Each number is 50 + 12 x the weight over its row's rms, rounded and kept within 0 to 99. Layers, rows and columns count from 0. The size before them is the row's rms in percent of the matrix's.

# layer 7 attention value, 320x320, rms 0.132, rows 0-50, columns 128-191
121:41 37 50 52 60 56 34 51 72 36 45 30 58 35 58 51 45 15 49 59 29 53 24 38 48 59 25 56 59 46 30 44 60 53 58 46 41 33 36 59 45 46 53 37 60 72 45 56 42 34 36 44 66 57 54 45 29 47 59 43 56 55 39 38
123:60 80 60 45 27 44 69 62 36 63 40 66 39 68 61 50 33 47 66 46 48 57 37 43 51 73 50 56 47 39 56 43 62 51 67 26 55 56 63 65 63 52 52 48 35 49 16 72 30 57 45 30 27 49 60 63 59 43 50 71 56 60 62 54
126:51 47 51 62 50 33 56 53 60 58 70 52 55 48 71 54 59 68 33 10 52 59 45 53 45 31 43 37 44 58 30 60 69 37 47 51 44 50 71 36 44 39 37 46 66 47 49 58 36 52 38 38 45 43 52 59 57 63 54 38 40 53 45 37
120:60 56 52 44 41 43 64 44 53 58 57 35 31 36 60 39 50 57 96 48 67 75 53 39 41 26 41 58 60 43 56 59 38 52 79 40 42 55 40 53 28 53 48 52 58 41 47 73 27 48 35 64 35 43 63 43 34 44 38 53 52 47 44 35
121:21 49 43 50 55 47 62 44 48 47 20 71 46 62 56 58 56 54 58 38 31 46 62 41 62 53 34 67 56 76 60 56 52 70 57 54 29 45 74 21 38 64 51 63 60 34 64 56 63 37 40 44 48 49 64 55 48 43 56 00 82 55 50 60
120:42 34 21 60 49 42 29 62 69 52 43 69 47 41 40 40 40 57 35 31 63 19 56 69 41 54 30 69 33 53 48 39 55 64 58 29 58 59 51 68 35 48 39 40 42 38 21 55 34 37 48 35 48 47 50 63 68 60 55 36 67 44 58 67
118:61 52 62 50 34 65 55 70 42 42 68 50 45 49 18 65 63 60 55 52 39 53 59 31 38 43 49 48 44 75 51 53 37 31 34 59 60 48 36 30 31 60 48 51 39 80 59 60 11 45 44 56 53 50 54 49 55 50 28 43 70 36 77 45
125:40 66 53 55 74 47 27 57 45 51 60 49 45 76 50 43 67 43 56 65 25 55 50 46 61 40 46 26 46 57 61 24 48 56 48 48 42 53 54 43 58 41 53 57 60 32 54 57 45 32 54 47 38 65 41 48 67 49 38 52 58 55 57 43
123:65 51 36 60 35 52 60 42 47 53 41 75 55 68 45 56 51 50 60 46 65 38 52 66 44 49 60 70 32 35 43 61 44 50 55 40 57 49 47 66 52 45 58 46 39 79 33 51 56 65 61 57 66 32 46 34 42 58 39 45 37 86 57 53
126:31 74 55 57 65 58 46 55 61 49 60 43 41 58 62 52 46 34 62 46 48 50 63 41 61 45 43 58 41 57 53 46 56 33 56 16 44 67 46 54 54 61 43 71 51 69 45 53 50 78 63 49 45 51 40 55 49 62 45 53 58 39 57 79
122:26 52 61 59 46 52 58 55 66 68 50 66 34 36 41 58 42 76 38 62 75 52 43 43 50 54 41 52 64 38 55 49 47 55 52 33 41 52 58 45 40 58 62 46 46 45 34 39 55 64 46 64 44 58 71 50 62 31 38 53 61 62 32 48
123:22 55 27 52 27 43 36 50 08 41 71 52 53 48 51 70 51 57 61 70 67 50 50 58 32 64 67 36 62 26 61 52 56 57 39 53 39 45 53 59 41 58 31 33 40 29 53 58 26 60 47 55 30 39 40 41 45 57 37 36 82 68 53 73
121:69 41 55 33 73 45 39 45 45 36 34 53 33 50 55 40 51 28 33 18 51 44 72 36 80 75 42 56 65 44 41 46 38 47 70 41 57 48 56 52 59 69 54 42 46 73 73 44 27 39 64 51 60 58 39 75 46 55 75 37 52 50 50 49
120:41 38 39 46 55 37 24 72 58 51 55 58 58 48 40 54 56 58 54 39 52 62 35 39 61 59 60 41 47 60 58 58 49 54 66 38 49 75 36 53 34 34 35 52 38 65 25 33 39 49 57 59 23 55 65 43 36 46 54 66 51 42 40 28
123:52 73 58 34 50 40 65 42 29 45 46 47 59 57 47 19 46 60 46 60 68 70 61 69 51 63 27 58 34 45 59 61 41 37 50 72 52 55 64 51 25 48 80 39 51 47 40 63 52 62 35 61 55 41 53 39 44 55 57 33 39 53 48 44
122:58 53 59 29 30 37 61 43 60 47 41 51 41 49 62 57 50 66 60 54 55 40 54 40 55 57 44 25 57 27 58 35 50 70 37 39 45 45 33 69 23 53 35 78 46 60 41 55 67 45 59 47 38 47 53 49 55 51 43 24 36 45 57 75
118:63 32 39 42 21 53 45 56 63 49 42 57 78 33 46 58 31 38 63 64 48 52 35 35 65 39 61 48 50 42 52 35 60 44 69 61 57 50 53 19 54 45 67 49 30 44 58 48 30 38 61 43 44 57 30 46 47 54 50 42 52 41 57 63
124:33 61 52 61 52 56 36 56 32 51 44 37 51 64 42 78 58 42 72 45 52 42 63 63 49 44 51 39 18 31 43 51 38 37 45 49 64 33 33 43 45 28 65 46 41 32 38 50 50 52 53 53 67 20 53 46 32 26 34 51 51 54 61 44
124:52 19 62 53 55 53 72 44 59 56 39 47 58 80 51 37 35 38 78 51 55 37 53 72 46 55 57 37 46 50 57 36 47 68 61 54 55 51 27 35 56 59 63 40 62 53 55 46 46 28 53 39 42 32 73 40 45 36 62 69 70 24 53 53
124:30 57 44 66 42 40 66 52 80 49 47 53 32 65 43 61 47 74 54 58 46 43 50 66 54 52 40 62 53 47 42 31 71 51 45 61 40 37 44 51 40 47 60 55 77 45 40 52 67 76 41 50 66 51 45 57 44 37 40 47 36 51 37 60
121:66 31 24 62 35 60 56 46 55 47 62 53 30 55 54 71 46 57 75 43 68 34 64 48 58 49 54 53 36 45 69 35 57 52 51 49 40 61 78 43 53 53 28 42 65 38 51 49 45 27 50 52 40 54 51 45 60 63 69 69 49 39 57 64
124:50 41 53 20 46 73 63 24 52 67 55 35 52 46 46 41 29 63 24 18 63 56 33 36 56 52 70 43 41 67 52 35 53 65 29 46 38 49 50 51 46 51 61 47 36 39 41 38 51 42 51 44 38 63 54 54 50 71 60 42 34 55 49 60
121:44 69 42 71 48 50 55 53 44 43 60 48 40 62 49 43 51 50 51 56 45 63 56 43 67 45 69 35 43 39 47 43 30 48 40 49 35 53 34 45 52 50 23 48 41 66 57 52 59 32 63 35 44 46 52 49 39 42 55 32 47 32 45 56
124:57 61 37 65 56 49 66 60 45 68 58 30 32 37 33 59 48 45 52 31 47 62 62 48 15 74 48 43 44 68 44 60 72 42 45 44 62 54 64 58 41 53 41 49 68 62 62 49 54 67 62 37 57 41 52 58 62 44 53 59 31 50 28 54
122:50 21 58 61 49 57 65 61 60 52 92 39 50 50 49 45 64 41 36 04 64 32 44 47 45 83 50 62 67 58 46 48 40 51 70 54 49 45 54 51 41 45 63 57 64 46 57 51 41 54 56 45 50 60 42 40 59 47 21 36 64 49 50 36
124:50 57 39 34 60 52 38 59 61 40 52 51 58 64 37 72 23 48 32 49 62 58 24 38 35 52 76 59 42 29 45 60 56 37 46 71 32 45 41 92 55 70 52 48 62 53 31 44 59 52 48 41 49 66 54 53 63 51 47 45 40 58 66 43
123:49 57 42 42 63 68 58 55 44 63 55 41 45 55 44 37 55 58 62 62 48 44 50 51 57 31 18 44 61 52 36 46 60 55 43 62 51 50 60 45 54 48 59 58 31 61 45 47 48 43 31 39 50 52 68 60 44 40 60 49 44 46 52 37
121:57 47 57 54 65 47 49 45 60 56 50 41 50 42 64 49 36 53 48 28 41 47 55 55 53 61 65 55 51 56 57 36 46 39 45 54 59 39 66 39 55 26 72 47 59 70 27 55 62 40 41 47 38 67 31 53 39 51 45 33 53 68 54 35
126:49 55 38 60 49 65 31 56 53 54 90 46 65 43 47 33 30 54 47 68 23 23 40 71 71 51 54 60 36 51 44 56 48 67 53 41 56 64 38 43 65 78 52 65 64 55 54 73 77 42 69 49 42 30 62 72 50 58 44 69 48 37 59 57
122:38 69 49 45 62 54 60 56 78 54 71 61 53 66 59 37 47 50 55 48 60 51 67 36 63 42 40 58 32 78 54 45 62 45 59 47 51 34 41 61 41 35 55 38 61 47 54 44 48 79 52 42 57 40 53 28 41 25 40 43 52 53 80 52
126:63 49 56 58 55 43 52 35 36 47 53 66 49 71 45 59 67 45 54 49 70 57 53 25 59 50 45 46 54 68 34 46 36 56 49 39 51 58 22 49 65 50 74 14 68 34 54 72 60 44 47 27 46 39 45 51 50 65 48 61 55 55 43 55
125:48 68 34 52 58 72 47 61 60 55 49 55 48 49 65 52 30 64 29 50 57 56 51 68 49 59 38 62 45 33 27 27 32 39 38 70 46 44 64 61 45 51 32 42 47 46 60 46 56 51 48 42 40 44 68 55 62 41 38 48 57 35 56 67
088:23 33 34 51 63 55 59 50 53 52 47 75 52 43 57 55 49 38 50 51 66 33 43 47 35 56 53 37 65 52 56 62 47 47 38 27 57 65 59 70 66 54 32 30 54 47 34 26 52 46 56 52 31 58 60 58 38 48 50 38 36 43 83 45
092:63 46 75 37 47 45 51 41 47 56 37 41 37 51 60 60 44 61 25 65 43 32 34 32 48 36 64 34 36 43 42 36 49 53 18 35 42 36 60 65 63 50 59 32 66 56 68 41 24 46 59 50 28 54 53 55 32 60 53 31 40 55 47 56
085:49 48 54 43 33 31 35 66 53 46 61 45 72 41 62 59 57 52 62 37 46 49 54 50 54 54 47 54 76 71 59 56 50 62 43 52 49 46 58 51 57 44 58 62 59 57 61 38 69 62 58 56 55 74 55 42 40 44 52 72 52 50 55 45
084:47 49 50 63 43 69 63 35 38 30 61 47 56 51 54 38 63 55 58 34 28 54 35 35 60 55 53 43 45 58 50 61 60 37 57 76 49 60 57 52 45 57 68 41 52 31 56 46 61 31 56 50 54 54 66 69 46 68 52 55 31 50 37 35
104:59 54 48 34 29 67 50 49 41 48 47 57 31 53 53 39 41 58 38 63 37 52 60 68 42 71 65 29 21 68 41 55 47 33 57 51 22 41 71 46 65 51 37 48 34 48 68 42 51 70 59 43 41 57 26 52 54 61 47 85 54 66 55 58
099:56 49 81 59 62 76 47 51 32 54 57 40 51 36 17 49 50 73 44 62 38 64 49 21 49 37 52 53 58 71 43 45 50 55 61 63 50 48 57 47 58 36 50 48 50 52 58 80 54 35 48 48 50 48 34 60 38 38 35 44 75 45 53 51
092:62 69 62 48 35 46 69 59 40 42 65 64 52 48 54 50 50 54 54 47 50 36 55 54 38 62 58 33 38 27 38 43 36 45 54 29 11 22 61 25 54 47 62 43 41 48 57 63 54 37 63 56 51 51 45 62 54 47 53 33 39 72 43 53
085:65 52 64 77 35 60 47 50 82 63 49 54 50 64 43 59 34 45 68 58 51 32 49 64 34 50 35 25 60 43 63 37 56 62 62 44 58 41 44 44 49 40 62 23 56 55 63 49 44 49 76 46 57 40 52 55 48 41 68 45 55 52 57 47
096:37 35 41 42 16 37 44 67 46 64 50 54 33 52 67 31 53 62 58 50 22 47 46 28 53 40 41 66 46 59 50 60 49 55 63 61 57 56 58 33 31 30 61 58 37 54 43 62 53 57 54 52 64 40 27 51 57 49 51 23 52 27 40 68
084:60 61 56 37 54 30 30 49 27 49 46 80 37 57 49 37 36 57 39 34 54 60 49 52 40 51 47 70 52 54 52 55 50 75 39 64 56 56 40 51 51 42 32 45 34 76 40 64 49 48 25 41 62 38 49 43 80 63 60 28 36 43 51 44
093:47 44 45 42 62 63 27 24 53 48 34 61 55 69 51 56 62 52 20 50 68 39 40 34 23 47 57 41 48 45 56 23 62 57 77 58 38 52 51 58 42 49 38 57 53 43 33 65 32 38 64 60 38 58 50 50 33 54 50 47 38 36 47 67
093:53 42 53 50 50 53 39 72 51 47 52 53 33 43 41 43 68 48 37 39 47 21 38 38 52 25 52 42 55 40 68 54 64 51 56 70 52 44 45 46 58 43 68 35 45 74 53 46 30 48 65 67 59 33 53 30 49 63 50 59 64 48 46 68
096:37 51 78 50 56 73 45 36 73 12 43 61 68 40 71 42 67 63 41 38 51 31 51 60 57 64 45 50 70 48 45 59 54 37 45 58 49 57 52 40 56 44 68 40 52 46 55 46 29 31 42 42 40 49 48 48 32 50 33 41 46 42 51 45
085:62 36 56 49 46 48 60 59 42 47 38 30 69 48 45 42 48 51 36 33 45 66 38 55 26 73 57 33 54 37 50 46 60 30 49 41 57 53 38 46 56 35 68 61 33 29 55 54 40 55 43 59 62 39 60 63 30 56 58 32 33 49 44 52
094:58 63 60 32 38 48 47 36 37 72 46 38 54 22 53 51 57 31 33 51 65 43 44 53 53 43 50 30 54 47 55 61 66 61 59 60 50 43 65 31 43 59 33 53 42 39 53 64 48 50 46 59 63 54 59 75 49 39 33 75 50 57 49 59
088:45 48 43 60 54 60 38 35 33 43 59 46 77 59 56 62 71 35 53 55 55 52 65 48 63 61 41 29 37 59 44 32 29 62 65 37 45 46 44 39 56 59 51 53 30 38 52 64 41 42 49 48 76 37 47 48 73 60 30 41 56 64 48 51
093:61 72 34 31 34 41 35 30 34 58 49 53 59 57 74 45 65 47 58 56 23 69 66 55 62 46 60 21 48 39 48 37 40 35 55 46 24 42 60 50 47 52 42 53 54 34 45 49 25 38 51 51 87 36 57 49 57 52 63 53 50 50 57 75
093:55 53 45 36 66 46 33 60 44 39 49 52 41 50 40 48 35 46 53 30 47 46 33 61 48 37 43 43 73 47 44 56 51 48 35 46 39 55 58 53 47 54 32 47 43 40 47 51 64 72 37 37 61 58 39 75 77 63 28 48 61 40 58 47
091:32 56 55 52 32 53 60 64 58 54 43 57 44 41 50 58 47 57 34 33 44 51 35 36 53 72 40 57 56 45 41 56 39 43 60 30 63 49 56 38 26 46 41 28 53 80 45 44 45 61 36 48 47 66 41 37 55 38 47 42 45 54 53 34